config.yaml
num_attention_heads: 2
num_key_value_heads: 2
norm: "layernorm"
qk_norm: false
Each number is 500 + 50 x the weight over its row's rms, rounded and kept within 0 to 999. Layers, rows and columns count from 0. Numbers have three digits each. The size before them is the row's rms in percent of the matrix's.

# layer 3 attention output (transposed), 64x64, rms 0.189, rows 22-63, columns 0-63
067:558440451546399482505404535580525497420513493510525451474448419540543510548560436429517536589575489505496547557572560477491460532580494543503538445594459499537471432396432457467486497516518494
077:497506601449532501478422544543498480470409545491499454536450355501467538369515538525510494546470527471523569566510451525506589479554560506527495473578552435522483466442454400487575468514520555
077:469438527483435510513567440583491498511438550536423519581437504487474504447487557449491459490492550409547513564538450467494523466572661424479406473547583473531469503444572512537527516479436514
068:568447486466445530491516474420582478525512476574483421475526485517504511611491431465497533453463494554473492495541502478468346503507505536555550583618557483550496490481475482449592461537379506
098:495474561516459406539439515515434547448514480510463587462536497467512576542536447403543427431577491447429547499609436453495514560570534550516572459484485584507499545462429474530443433556511525
077:543449516477464484406531533546449389481467478545421470517504489470493554551563532612424505588466513560578538542476471482503537467596472535457455397599441495527458490446470438495550564542488498
078:470500435518548450534546507499539488485525486513546478569587571509471453547491441481556459477477557530474548413514418509548538631400498468518528437412399567453494516497470477556413580430495535
078:528466437556520461501467521482511428553583496504504578488502660499544544473480509507543515530498469541548484371473555465516487486531526409454414555354482511473430527467512510574551461449505526
069:530552404506506477490420449413575430488538570482515509490423502517522606556553509507417512551531535580468544478446537491579515449498525526393487547420382478444556463552497505515459542483550514
081:471581417510529515468461509504521597463533501462382506465592549539479568411555469593539415527440487559486519409535522520504436455456500463483531595433468443527520513552528485439585462509503539
114:415461474489459434486564457520490540584471465516396535559573565485488490491525480500468472418516536593589431564482528474514500394422490527550517552551465470520570565584485517415407536491490490
107:382475489554430502567514509469545420532529589553557473441359525529420556500558476593432557430504490489487476526442415495457495542560562530506508467566485580452490495453467463534520536525485499
125:586523466384436482466494490528481481452421524583545555595518486560536494502481508508433490397521515455498530471574499543479537559549475425440567506441546492368506575575472462488499459537486570
122:535518517566523583434457533535524579485484451392568428562532462449526492463419489437578547558506441406504513447501562516470494497494448571477627503513498474547483446552489467509498595462446429
125:541506563545473465445475493451496427512476432534514483536492401389543563486577499543418490547491566576599524544484542426383484449585583502445478558493474489469464531568488561468495531520452464
109:401515417540517459547532532475529574493502599555502480572528540491533428444497573418487376516484499484514500457451488532470466535419608427416522527502501535565555457579479557466461547440481495
115:636417484535570441452510506493480506459462498551473491492509583527545389495561492475496543534493598569480520523524604487544378431488419451525474465516522534496441499507483451407449509521538559
121:463462441588504512543438505486440549468472560491436444516493508496427519435640544458501528597504459491518500524621504441501421473553532430420515558520514531644444458505504514480508465470511519
119:473501514543448442556481553503414527583552431461516458486466528503392573541521477446547501424501486487478469466428407522631584536556507587556501442544493477519517525413441458572486464485547525
095:559528497497495559530484429460453570524618465394450506485470429536518436505433472414538562499529524495457550507588517416492439520469512575474547489506550575584512424533469566516404516533453448
113:458512505540532496526368481513460511452562500484518515545477423503550514406595514480610552481524572353459567532475498464564479466464542505507569574440550467472449525518489460536472407462503550
126:550532503438516516536563484464445542478560446440444616400440510503451626517458483480463488434515525561529441492490609427425478458479541586520560471476546494519541439499510580435506453555502496
130:470466571474491500491520424389593494466589558505420438492478421457620456477535514530599460495459527551474676516470449538490469489451560494521478504487500477493524495478473464492567482506487559
103:603429513506471512542471488508512494524479506438600490463548580479445548472452427512477549474507457545560429571564418549538478593590571511521456491423483500490379533470398526514452530492448490
137:496497595555525462508506485449487484469482504519509505421478491494561410569513499438497527536585489524511581390468546460419473537573516514457521399531530498568604499423632460465438475476448540
123:489399521446518489514539434441482499482563519508469468480527512415583490593447491550502551576465518552487417535488410487489446519506668579450513365518495534555463515451487482493519512526514534
118:518502509505573444400475506578561437490394510474474565494411467507498529490462565507482485553523546451514571633481520447524555468582461467552427534480423572476499486437498568559448503548482423
094:557466517481478513455536492497516531507483437545521540543527564446472493474500423479624525448434479502466515551580484483542467587504473551457541623527510524478351532584396509515450466442435453
137:531562577382455521406549527466518442522530507556420551509466545491463565577536496427581446459568443482459513546516508436537497438581462479443455569508529524614531511474436505480515413482504469
109:464508516606535504470409537502474477496470503529575429533468405484591572550477490520443474505530514501481470511435562549484438350586500455561568483578527488520443478542473584441497496449552448
120:443583511530497434433543556479505437575489510514493433404557499550457452478479544527561489455563391578515511500469489513520440608514522437475493557402481541592536480484491457417457561504582506
102:458591475482547522541464451492612485533481430437531484541511449461504531504536472441518485523543470543501524418566503526460543588500534456494532473499431465506592530528575543489325546462471393
102:514605517417557536504559525446479489412478540476521613496495521532542525532573409473422584483527536452442486494468481531504527478451442457474422417538490502374501578570499484541570472465520551
130:451487502510496416506432540377591489592426495527572503534498436517532596602563449474496536438600473519415481494451507535447467492473517513433491540451419621499482504522517514547492516478504519
110:581540510472499540495533478475600529515613544526513490563444507475490472512459417446476423554560406461491464478444579512433538498488589515386505480492511542446537444529454487511596529563406451
119:533505512451495500534486537481451462608558455570564484454538510411512503509416427542588462436541496538500532472495608471437489487444474491518623556427475555490577487506513493436383469552456533
129:542404397565537442500502470530459547521504530465459527472502586622571451479475503423383491569596591458540480481454514491497486431517489508460526449442478553435503488471538534547582524498474560
117:425558490509606451515565512468405542519528465529493573529511541444524551558550390521521542454469565395431552532453446446515486410430490497502566525464495575459484499554485475514584481449445561
124:495618521454484545518454505480527458472523533460490546481434496561506559429462527497364480566491490542459519422520523528489522489537450529395472557625454421493544536540540388430490530537539556
122:567456487478497453563458423503526418543470556560469431506442497465530504436562481537426581477552453591532489510622578452454490514547502553537427546465441539497411547452532547437530441562478488
111:515490530558497580543394549543534421558586510488613472459457468538557536421448538566499485417531522475517486461406493545477438453512548531633511542410509455453479468423485506469473501504536493
122:471567569515469387476527506440446445478496471526548498527520503503549520676539488492427487496507507456447475530457514584494457551562439498480425519498572408575478581549434463475453513504579466
# layer 3 attention value, 64x64, rms 0.111, rows 23-63, columns 0-63
083:399489431487486501545531553441463611501576447511395452467544564476580549455570489502598500535481472513459425520525532474504520536409454525466540562553471602422525494575517459545450482506531490
097:481528529524527478577481471444485458634543502491547552499485500480542599554505433543473508573533480475400403460400551549552535534454399592501503499440425477494468520524498412538533484558526537
077:549482453561507491448485556572545474509510509459500553408534539450516529516461533421558542471503489481508553526435527520519612529322496503483502500441467510493518468496478638483437606513507422
098:486579495478518483478481599551517486610540496467461474596432550466443570500536460625534424532506429539551540511434398421503421458473471455480501504554435465525501499459570431526516475554483531
095:539473549455427532511608558425536550564452562533501582346544517491484451550440394464552522482537498526473480402432489493438422471527492578515510550460543507502514536547534514488456510565499517
087:460415563475431489503427414441488421499535621501490478534572452478472509395520524510495439607525457510485589492520475529483554461589526497525427492565429547584475534442464472502558522516503557
100:463503599521526517562555492475482544525436558500551376486464422495542447518525479564416535479482475374504650452536444473532465467528511575504543486509490469562573459474499501548453499569448453
084:482429558408488524524459440514531573514527477516505501452513431593469422506485560447484447520367564488527528482570490482444448491514600489498573388566607518582508439493538523517542484490516481
094:450514482420461511450574474488483472515435523481542491508407495502509446549514565401565471481517442429575514571507471489550454544536464530528527517541477566510479490490508589459441610623542371
116:482513566527515574458567450382522530515502511480584563458526449568479402347504530477506538489533499447415431553575509513547453510525507588543452509532501546483502475405472457547560482475495447
096:530458490452492472437561474467541574470504439510465553420526495520577484569519439422568476500461528419521522444521572484466589455525553531513499534524524479442487521553611470397406554529561396
114:490426477502520541560463504458393489549532523509474511581499504577363473597415551524590397531459486535487518488438548437447435451497460540477442436523541554549482570560566519503467491496515496
115:460456524483405413563529430478536336550509518490448524488432518452544526514516477511519572497475567593457460485455462584516496524469486535467509476457522533527544609410486550523599481519495571
116:407513463556475506561531531542506547489497631548431524516608504514455405524491560445503528509514444502529474427513484436482597497584496427449499584490550504516532547408488422525500466427425510
106:610542477496585551512509477447553477476442408451466596530528526483455400527545494594531471412505544521425491417521440441435532495534490514589502528373500534511518472459476560543465502491524542
108:445618580517437573543504571495534509559478528474517569530480554491443566520496539543445476437473502468535581538487509478413455475490520576443517436532388446569462412413493490483562487557445476
111:448489512427466520416508477491497533475502520510502565555560467447525418530532477530341480462488512506611487425454502442435539562520465549493548514407531473473554489448465501543487531584558626
111:461450517438521483396500418446501519440483467517565531518439460466578521415574541522528538507516462561468515543554522573539505520493534397459473606491446510439519454583610510436538541587495464
097:413518546492460443476527544559464431477478549458424514537490466479602555530463463549415482426543500514524580551527470544580494572450428531587421504559408521485512543448433518491525497446589553
109:524515477458506423521539497431511451522482505438533490505550481505480515512465488509458561426590394581522424423453434517525457563556428477394453525493572466456536510477560620536475515622500500
129:491465570502523414499536527534492529545512524475556427504529462504552410492435546531401582430509438476401623483559504532522555497475517477488496435540476500562480566559453432520491534360509457
119:576556500502466469549415573482502499469445465470502494541525511479491567558452584468487568465540491504590416505473456456586488533553440526581460549458539491442396442452607453523486600474457452
105:400560525426490470471495507470479613558506453451453497411468462472568480520536590422531445548521571613499455551467512508440559429498480531446438491487477580514538456545565475496507449510491604
119:533515521488440572453437448466507477447473493538387541515575523485436556585408510494477541475425544561509480463541399506529532507439569483490539506527412477460509532505482526556629561459532396
108:460614478459487467457472539519524517535501449575413577545448494512428580511577594404457576520518529451496541508581531467550595452440452413553448539501496474483524475436504422497467530475518456
105:564512476612471501548526513464528525429536610554501429444477555421559464531548363479552446480540430506543431502431517467504504499531516525479506557545448454572530501544449492416488511492388533
089:328539439444488428566468463480519550554512593449517532499438505540547452496460505519480465464503570569500455492404551615475472512547475568550485421545478512481548432476550558493541458468506528
120:473430479560406505530417477517481546459453578477551501569572454505524467339470492587455509468480555495572545434486561466590534557503539535529503458473433515490496518596566455459545479478472533
114:501482485417429436548593495482526420466478553557502544475505477541488525529529422458542551503521454572490545475538500435417666499552454542466523502403408527522539507472447522578500490558437476
118:567459494503522567615510445472493572506452449506461472550541506462534521484510485525424510605527577443506431451451570471579537519373578479489552466419416534473459461537490458581513460484501562
103:564471490479482594545455501470486476535485499586521535460538489598531506522472421476533507474562499592425477511438439481485491500520516420519474642472478577430447528467426553527573410402501537
098:447473484569533537482415609528512506545515446511533437420544543566440510478413488485557579449478444552480541523568471432476453437464556510536452420523516439487533488589527594433449458549439476
119:527534492431433566545543504470465533507560581505554520448555505518468479502529403554600463555482622515462483480533482421515626503449441474472463528470504431459529461494498488378498496551540407
095:525522472525411490507488570496475436518426506496474514448537519463464465482528526559552546440410632455506586462477415527474508449468478500548408564508510558607579574562523486492436479428572488
114:569427400537527524564557537535497559465459582427492495515463538546541456466502571493508533499430582532450543474462494612557518454521461571423449499443477520451436546509420483503586494450546411
114:534627515504448547424453560540465465548523452416527465588544472455483521454531478508582495506400421491487513538596415482493518468398497514495491532546545461588506559511480459589427502540540514
104:546490353465541482466479498527587498485572572493622510512495497559516480390476557482490591447487508570524423451522459538525551437494440480537471395547543427475533475545512551462479516545495450
119:514419550559478455501468506554444448497446422538561476426623511443470492495516507556540550501508452399521563584411561420431460536487542486567604501418574534498498505522479504496554482478515451
112:428544442547459484454568516515448581518519536455549564484561502478517443607486554476510525485454507449593427599370546471454535511451456532467466510553428500468470500505412416519484556482577488
102:623543503456505394543626483549462441501446441401458466497557467492590561510547501459544503535565453548435528493482497457489583514542509494362495475514502576472432528525549506523476469498491483
119:420467596522513483583420411585541558503528481515469514483522477538413494432460530508578527514541528373528550476471462421513550450543487454449507521472402479554537444523547520489588472590486503
# layer 3 attention query, 64x64, rms 0.183, rows 32-63, columns 0-63
092:457578617510502460480467490489526410564596525572532475526526456480516566437518430500588483479493572427462529463497477467463585558559493486465483566499358465406486490527462499553504512442448522
110:537454455361472550514424465508549535512400574582505569478471504413602466523523501468468493473567389475494502517460521484473505495548477553495460521491479556574558548483522533433583430491585468
097:551446579452515519498432495568541527471470531485500422494568575451544590488538539530480485521444388509504594547424468466542569547419458490479424482506531471597502495420449548460564459480590520
095:519467486560575509624459482527529485454526409474551485507501466475424589516576504516448430510527397558529472507393521631449529469497457517546467406503483481528491480503474487506517459561609459
097:539589449525480434480567468547433515575616473468526504437451458566424440452439496528442542587511546522515509536468504490505428563518460503463438461549424559466434477416535465559482601539480511
089:470496457560463539485521495593560570495460481549443447589599493488489495570448491543527392536556419551515556433517521497458516481519488454492556433414443559425433465432474566587495536518496442
110:540492492574439477496518595464452572542516481539506359461465475533464426464578472534506516482478481523521484385519472536403453601464448553520445408546479510450466520506517556523587581501523538
102:521493406547528505438483519497388455487557456535518562505536578544481504548413501453496595527439564429483525551503478517546445461492496466480585561536436511469488493562485474523356572520423575
093:453575430534632439456483478522496426556531546581509526533485543591445467510447468486466531588569550521437555439475406500488485522508575435438565544469490525488452477534459468502440557492405495
088:479466560486498529472527567535538561468475453539492499531555425372475427471575513585549539468458455527563518481488546460420487406479483547588488555478510416571427487515472533418578409528504522
087:507400464499527519504557587463594561520470477480450567537461500484476540562461427522471514447446348501422511516517517552453543512420365515514430568498460473480568518494479480540559496499564531
078:486546512409495515469547456508472451401512550539529397536502491422459504523526559567483441607453547570502473522512489543529466457369457596468557483514439457450575445561550525471547513445547482
095:441474420452534533520515539512540478451540454475479519543499645484599442522412476448486534565482570495481474545439483497560520408514587477497508529561501541454568496554500447498473453409436611
106:529477533446504530510433567524560563559510521458396479469529455495560590540506472472471458464539412524425438501482544540507560453457474578608456489527519458545490459520501592420564367501544494
106:497535508561423540478572494551444570571516443505560462471477405534428578468554438480433619505456542539512467442513483571463421583472476449581511411472442519417518509507533514515552544494464518
085:499432484528506474558550451448450525613541491544503484504559397491457401517599472534504506532502588461568478448535522511433517594354530514515484509466571502439457442480539489442465566467508534
102:444457519425535563496464434414501435466495604426496603566522536462586493502426529437495436490454499482496562553466458505616469499520585479537518485555484481558484456580483505541402512482483567
099:537479537578441553493524535511486507548477527499519393503440464525399519515627503571511509465544533546462504479464482429459479536495443508532470461525397598407431551515438483408552580526513568
086:625428548437434524435480505542528487494492439471461463532483468508536470467683468443528528472542464609534517497511594476438525478526456544531506438409491489448454470443500510477554555527488545
090:523421551604464515445489541582498548597522420547518459517489444479512544513483408481541437471520509430483486468483562502488436460408430604498492455481566444424490599491516569514580540497546498
088:449533468596410433474524466489488515557447425459541439509430489487434483517587474452488541505550472518485501525593416556550560535530598538391441582542491457493442552512467580466469537495559486
100:524475570537482532499539556514538491511412491515510399496515414469557470471529531512474542530582411485497571509476612535468532455402508542578426375456466426473494487502484484466565499558603467
100:435451517413536426492444424506510465510444507469376528542528485495512514475434578481520488452530545504486444564475456471601559480461520572498531554571528548586566459508435470539367473562533516
075:465478546463440514476513415577535516552504484463459541388398593433470512455429536482567493497543473470543539524535488431434656459517498510554442449557543471581542523488529539511539486445459522
082:486437561478430500501518565469507486582580478496404409526453496448417469538523494498450540620527459534491511439514540480435476593532597488538459506522450489498488456463490498520603600512461401
078:465489496531506343537461510600471488479483569460458490525541554595486468497463502517444519492512537473457523478545461480518530564456462470557563494525401483503419478427558427444503556463544649
087:512520479493435481526498549394419497490532459416498526468506409443471528452469419532527513576566529499509586471477461496535511569488570426452495477447437550493551626471589525497426535542434579
102:461474473378556519542459460458505451526452469490536574512551555495499550460435534590444491514453534472485510522511486545583498407583498562481550515550504524483465480565489492436362606451531409
072:561494544504475496513507473483457527569422479519542570540476538560527456474353489506578537454474544550416548539462532545504443446427568492401630494480516496530504409544511429435494500566496520
134:466524517566497441491576544584403525554557479512526478457515431521389433494557457477429476479471596550487553399557464551438486548498483476493475448477419554437497556543522487539508608500449551
092:529451557412511577517473459449588414546457492471434568546605550497516476426418508502490474516459433511563528566495422486481476395521544517505531547511511519577530514486601462490508389478555513
107:537491526586528402427493465467462441474515436519563523425462457538497487521458561441553544562494560516484526466538446505438469649585533547541490535491433596458442434513488471556447525470456567
# layer 3 attention key, 64x64, rms 0.161, rows 32-63, columns 0-63
090:507526401525492530530540540491441587442491532418524545505476561577470525469420511529418551552507421506495463487514498543523375461482619547464534497447574464545446527531434394479481556549493547
090:496484534569498452467427581513547574398480435417434449540462525507488491518588560506481488482489508546493486436522518451496586470448426461578518410595499462446543590448530511521609517528488547
087:476523478521421554458548578510521525512400441555492516496454403532395420559562416588527431449557424533532456499529502582482572525574483522536421509528504505407509528494496503480548473547480442
097:516517529534410464471464504525488490566491558547446416561493348491511438516501501539460521508497549516514447485593531502496443543572484492533454499581496564541348493522444583474478578476444435
097:431449380497554566505412447461499492475496558477482482447395544480473516515383532494500490496498478549465476515520442415528584567581578517478611533572465579546535460444480500454506552518510490
087:493508575538516473473507500456537470567549454441552516369463520498457508477514461447482554529476556504535412592435542534579478499558508549527412523544608470527407415485426484550529567553490443
094:450591448589518468545518449531450465542506450522484552467450415575435562514480470455491508498502569461512554555489490445580522512528509389460534489500510585449519560478507391465493577519394590
098:458484497433629502512472440509501462402429595478549553529561593498518479513516500557557472554489546495503457542491449468570497483457488535491576554443529523563495476470530463520385429391508416
090:541473551407441546514502491415549407390507559471549570461453584483491548523414589606507572491411530478498436596536476537508503512510519504491480459554508528488480450459557432529432464502515513
087:533474440560477511548534492444503548620533496540478456522539527530522562479525431473462466480455571561467507471468523569453447460402469489550446480485478494344475536560524532491560637449499432
085:510614468523544518412516483582500477444457483619512363520548571528472413471514514484518456564436477410545512523468477535542546547485453503543471406552532543500479465492489519507583544492413545
081:466543416596544488498522517429511466528478432458547597495546442531529497436522531561488575448477519524511445468471618445402498503555577474552494604422508508503442475540508546386484441486490493
090:419451455508523454513498489472482468452482609541640546525546505487501576498503532572534471470521464360562505478453444505450498515375500533504466529510501420547521529422581529581530449538520491
102:543582500494480510494621458492466503485512492568499433562462448467431431497567478554529489467455492561584521408432562484393496517474440444500463429539508539518480506492476510564635597496544476
098:519535428536556433544423471471407452477555483445505539486495550482439418490487502560481507519460628465539566488527428435522509508574500548459511617539518549423526526539458505487467581490378521
087:437487505532489486525518549461460492476488453508574464478457477500544475496399522418519608381458591530475474551525437505497385416530466444529563528435461520513548589596563510540519533539437512
094:422498479449490457595493510538606518443484455597505484537556524412540535511487528533494510531502449489516403495521468546458560413494518533391435502474563392579485595462497491489498477466591448
095:493565445532566411450455462507404510511494430579509569460532471512484550498503414563393544548457512590469541541525516520459509530552507494444549486554418584524538494422561439514465577569444495
085:488606521530535466534554445467494550531519463514462503451490434497384511488403453449482479531459550507376622450501575546487523532504428462559482487578526505482521577526449501547458451594528443
087:394499513530496464549590521460479571484523494483460476486555444481452449479559498480548516509464539577543583523438462554488521520419564445570556452421528597501461408498420513503481570547386544
095:523496533513558521521445572423468446435517452504550547552580444448530550580428391458489459510505449518524531499456582507475507543544444530504574397503474445522583526550401463416443558471472480
091:460501456571458535549567493494492501552538440510482465499555467571367493491578445466441456450381537559517447429517506535529453534541388442520550537543538467545497496501504560443457608536549541
092:515465566470512545607510531510509491508436524576525504467492527397552445622519492488499492440507397516528484552468526515471452408515547486525501438496484504562413562404530604415506436530544436
076:522482495478488461545463593523433590503512490502485541550439500512536570524447481465469418513451474453490505486447492491587603629483558507521460485451447524442572460385437590565523432553538503
086:554537411584553488463539536462536566477468450438546545479440506539463646470435482498488461457496493439504489560436436490497550421547457523417489465535541614475534458557440593489505565490479499
081:539475453516557534489514519516432419501474538521533503387461544574528401585414538494453453442537532569489388483431496552527543502463546461496470436528462456510520547443539464533389543516563577
095:395503533468500464497471464560506512500469486502599538527493526504461527583545544481446498381490483466514497511527412524499509503554549599537512513551445510511686504474435425489411535431498451
105:507487497468549586504507500527535524482387484424456449627521466409493496509500560429521579584449507550460386544535515467459491487451519497506439529543447491589563569552543592482447485494482448
080:400479501463584606494563532426494465434632535565415470459587510425474545559531539491526477471504479547562509511560534488461471425477452516557475605500476530516490449444525512545498415514482536
110:463579451528515407545466455414481438514444478535524523544472561535577475507400493506520515514456553514563535567524456502576486541513547475435570551564470509448514528478435431449367551540473596
083:469467469425529566495578504552546578530541516538477391479456523471535557553502577588552499423538494423463434434525589527489477534436446529507393472462469410496508553492533596520479511503430468
105:549475441439518509492458480537463511420511583510467610527490609554481494505474457489420580512602577399464465546517519435486514419541528499402538403492539552437554543445506506505465482545492488
# layer 3 MLP up, 256x64, rms 0.179, rows 0-33, columns 0-63
103:530466548545437500493523540476520445486511551464587518511561546470449445426478439430510448475438472494486452510559487489499596574501532566396544536465649488595400483493399514525528500519500517
108:478483469551522452482570479568496572463464475481483511453541529508587469514507518380550478495498528441457581620362540497542438470499504463513443581502529582527457512491438464463456484458613555
114:460622555487561418508472539524430445522432558512458607449493499421429467459488472459421525506432434528501572493507527562516499419477470588472513553526471415552473498509594488530542507532541570
113:398456487567553558568524522483466387613461539459604534474519515513468500512475497575572493525525404510444506453472578548407468496579464476430549520509540458423507473502433448478513513509560526
096:590617507457500539404471492485489450470403451551484555433443486505554425482578504520467552474494503500527481551568491525523552484549400525474436561456556503425565554530610538485428544509530473
099:566431473542493494527480534421578510545429518494538486522509465474490581489375536545392559493468497499509547507552360570401461526486472530583519591527478471543436488526481492499582533532526546
087:414530553506495517525489481488545572554435527509487556612504435409483523443534511457522408492470541551508502587526597476552505527462532463499535566358505488521504409450416513489410489478441481
099:444491439436447493527450491463477512427495442464574494561542532536639494514511463458379569432443538493582514417482566578439507582554496486447538567431540485552459495522509481521527512568531514
107:431554471556605475532490497512501562568429413447439488477587453527568517538557545552499460445435536480523485461514542436483569426499525499431463560529490570537536561435532467431400456570455479
105:514515430493531613545421583464490512521486450415464527495397482562515493560521503540445528547375519534498441605419558473487518526502494587481460579500454480482550492538450559448521436570473485
129:479447481580502492526419457504552538510581567521464469460522550450586516533552394482459501509489461592472454481484574504532475547446493478417551552557428498476591482617396428550498477479512468
095:461468544488543592593543451537608481516470504428481486502434570541534550499471580510377533436405538472562488364461498509532535479514487425478504457499496494452490506510523409493476547552546566
093:553606508409520495514505477509467588451541520373447421513506535488449464525481455477487428536613504530518443465493496507523558475455471550482520538470561411574556473525487471431425583595481540
107:496519481516519503521482549421485388498517495400593496547517517524501451426459435549467534497562450472449468508530491431484490536604416616615583555534534446481445493486461543553573501493542529
087:463485485490563487544489512494479495455553412494548521415450452523571536423493504489475515431498493510532592483489582453504568439558438546559521571428488467431463536474536459491467444442596659
091:533470489491419539530526461377546455587511512507534515525430473509550617508420507559472506493482529489449421600471557523462477496449555476499465542565554434448446474512551533475521644436525483
093:538497475498499504507562438396485538493530558459468441481567464499506526615541546410416458486432478522393506567444433527480556499478519533484455599443513513545481557524413426616463503493526516
103:511553498442439496463497410472500472559576533555601478491590472408556551524483507425496497542485431570491399520476481585536495489552563517460537436502548407491483442582389443506509502524520530
104:438542389482424508583477486483495476534497461545457498546585574503508571483520526596408412562486500448485512606508480551550478442422462462404490543487481562454478497545545473501605481493532458
102:438487453511473507534442539460550442425494483603554440528439475498452579479560465473521509494454466475437575533366456555553480428589566453510481554544535448491481575488541432508455503553577555
096:482466473564559498558419479435549527516482515505539534541471432469492491564430539429509399448483531573475540426508546503475396497524498489458485490467533618497574644454577555479419507476516481
104:535539503519454610552505448578551571515528452564427462463527518521576492423473453498468500546515385585528428495547398464559442446427552587430506518554448537477498483534497450488501497531456559
102:448461506588520480535510511472544434541451564556424505391518422467469561545515468546497426466469477512529566604556490597541464496598527423489556485510460418557515516436537439487491413549524514
101:473524499479554503546490457432544431540504512503542505518476518496419551510458525510502526543555485589583503549476478470473518465545371372454474468416452559528556455434500420541611465512610495
098:384550489585526574483468517510503548527607571527447631476486511575418443458507478528498479585517443502456490478512502493505488479506546430557493587475555472554478472472507410486515437514506381
101:488461485508516479447506491519502409564493508492572474515433520529512373464460502591497469400601527552565538542443472565402491454507509473500496441558592498504578437516474584465423503550576522
099:466510486467577594538441544577564483561548537525543492517482609559559467527531485439426475541541449441532549474542507522520541538523442450504506536517497457427470393442403436522545519428401455
098:491495547483513415476524555471547562402465538449509492543558454609508483461409502498393525459582455522500497428399547551478511566529499460437586510575535521447519509536576445480439481565523446
109:518519443484499509521423519426610448559438483479541559454505474423474477460570606521414538538533527531493557403522553405491476445562505499557500536501545527434488454554519414520459491445572582
102:487448550554536460485498448445539528587579522481489522493518576447459495442464457519546422483546448498560446506461458526514623543420573517372495485497558575426478491524534549602503464467427534
091:528529400545636489520455511523474542536527525545462429524489488463544534522452544443539423511395493489493494507570494451533472452465568437481554418479503497584434546517415436525594406555492529
108:496426425525485513498422470505448448488430472491491568606450539486510528470578397526518491427493588505522483520546535449493553351503460548552548532485531590461549542501565572562510485498422517
105:473525486392487540570462496437547423501576478516524460512426520453456435447610456496476445495607447521461521482548510490499474489582563522393525494599508557549522432559504558533518427503429522
107:439398473404477485436456447545522455627437457490505477574466564503548452547567536488511486437578534447497624474556561521490503470528439460513581519514502533516486582512448464472458531550507571
# layer 3 MLP down (transposed), 256x64, rms 0.0576, rows 0-32, columns 0-63
114:554473460567491490600491462533525360399558481528491539565502395472480449570548569467473532549518559477484443490471554539478549569471514455535539498546548548472493501453462458560480505392431434
095:426508443586468433499503482367550538473496521496463499562532493574456608441500449571488524498508437513501453440397565524496461571547551564493528484439588486397489500519450519473487534579539481
109:473476491442530521456528513437538447564555519473502465447507382556520601422416523506473475516520492433470470477596429570472541536517488496573404477544633481508505462544563506501436546430538541
108:462466469497516549392402474458440500601542552454488449494447543505510495547564509568486506422571501531514523541539485484525566542466455560418478388426503473555547494429586479444551543489498596
093:586384497545497441609423421491558451552581531485466417488513479527518500465474495533546454538498505555497524556497576550506480514527496502523533533457477462568358396468424548497517513448554471
100:447549475468522557497396517552513518445568428475515592528514552547516451469616417511454475442584455473513414476462532491527535482565491544428522464526490589489517400546473522596470525411504494
096:513533594469499521505441547585411345483547544487493392554429569529490525445466513548490463445548563523493522490553461525457467461455528485498417579591571514518461411527499514454516461477494498
097:460543530547481505503463464573565541552442531454485531543522539521511474440521526621525541407488535498345452510583430502517489553428580521495496477522491591524433416444475525426525477429520472
108:555435482553502559561573510573480620522562486419537461490459594539484473502447539592440538533406536479495447412455528527469460511517491508470545482552538497452447516415449434471458442464540585
104:518465555453448486516573494561429464548488597462441435532609470570578489446548478425455538593482476526573560550517449479535493454505531550515502476341447526512467525529435476479502501509489434
113:472514381526545506587575413491528432543495444529521513529515540501527488472528475448525498513599494495417600426499452584512551509521516525604484406435364520488487485473560548477451488471485504
093:537384555457507485533547447478590511454513434565461472488430512471499603539525491463449428507430587498509461504554516532492478412511437547603521475558531525565563504468452496556404479586479544
086:473458511457409520484413475589509490468503388560504503592519539527553540505579429489416542550465492443508534545504506487540482550559541382455450550492566511448507599539416486466529534415509510
108:570459544547474474438467465590570525531502473508395495409479517511552510627518622458524536501405576455518540466460497518496596551486534450459475440479458490444529528472506447555453490448436457
091:561393432501508522456484470561502471549443457482573417512465557473530381573573600516538544521556565537464520528506530484485557459509538497430447425512406546522504540542385472501507537515451465
091:538504573462592457546458525619489515386406513509477484474513513372538527507526461519505512492484428522493592460488483437495502462512456522464555432513445596519516634506446477490495488588479520
092:479506518494597460447552575442456503448448499501530551524456492456487504496488473454549429472426572496589520519501429435517494618504578492580507443479495464419484501509654603479498461516470542
110:533438523499489476490487502472471442485525444490491457469654479525494415533362523567536446528500509498591528552530584481526501495496491493439451479492442537503426606542539590457540557444572439
099:530495553521498548426510586542564523494457490435485507382457461474449510444403511476475520496572589462525447571548440401535515486484436586444568454533543451419509550536578481504560479541529542
107:558395456547550572522515486524404480407560552510444491497576469502451409525481504479484526496514544534496445506637591548435468492415452576492508522536470546564483455519480499498439534519448408
097:456533541568558436514541638547460444435535531430521468475424481533477528506574488467420654525511454494459501556548481488425495520482459594522473497519537422482465406486464448495463538550511507
095:493466543536617561525504579432436537539588506498563490647450595496474473460513420476504503438492514467563570484505534496525440503570496496474428400417476500498516483511479498498434465449512416
109:451493485464439402529548488538467445520539466544457545521580562511531522437431489526494549573428480516498608392509477536514429400499505556610444547548484462471541484511514526554527391433509523
092:535472430585525464503497453428491468519613505411541446607507495519471462427391497545494488551564534525534504474589514559525521480523480467562510428419485399485468434487433532525584518536560522
085:528515482545533448405416532520496627582501474525527580400464406522503499403470470466497573442460467590488498566484434500477571435552440587452480494447466521534494510576518509539508519530538501
099:519481579402556464479535439475524507468478542390426456591483557473458553493511412478520439500426529488422590468521398531611536512478511456466496495512537477575513577534488557499579511549460501
096:418560446463469432490444470467443522515502550480515524480577443500467547555512441505444523552496365486584477449551524501468582442501458474376531503507484509529532588571530560506595479538451582
095:534545523461479512452516436456428556488504479459594586570525522377502468444524515457519534427523528548492542563448462560429535498534591536612492472380463550515436467465530477526534513433461543
115:467463532540509452495475505570465479505460477571511485480521531529368460444550465495564519547507487538551503394522483409458547408530590462584602484612490464541488521540428414498493426482527517
097:560506537549487518512561533432435474470489534422520358503528507460543546599517429506435470465461542478433480582528487488509517547512511552569527451490409463549429408529532498392502538477564577
089:563475513402573435473486442577484499462544468488455556605475464488408540438446516454540433497555438437533475535518460513523490574516574476583463546525443560499470457443549569577544468456420529
103:464474610574553495518407541479493520499421535523537487397482506518526496496503507518494623460474516557418507529564517559459411557457535556499443492505502405464425446512568477381470515545559480
096:570491523473491459402518494495493546517474502476589514533562420561498560615445447486442438396510477486574496563505620422462475524490511464494559481481430469564463552496437448512482604488549523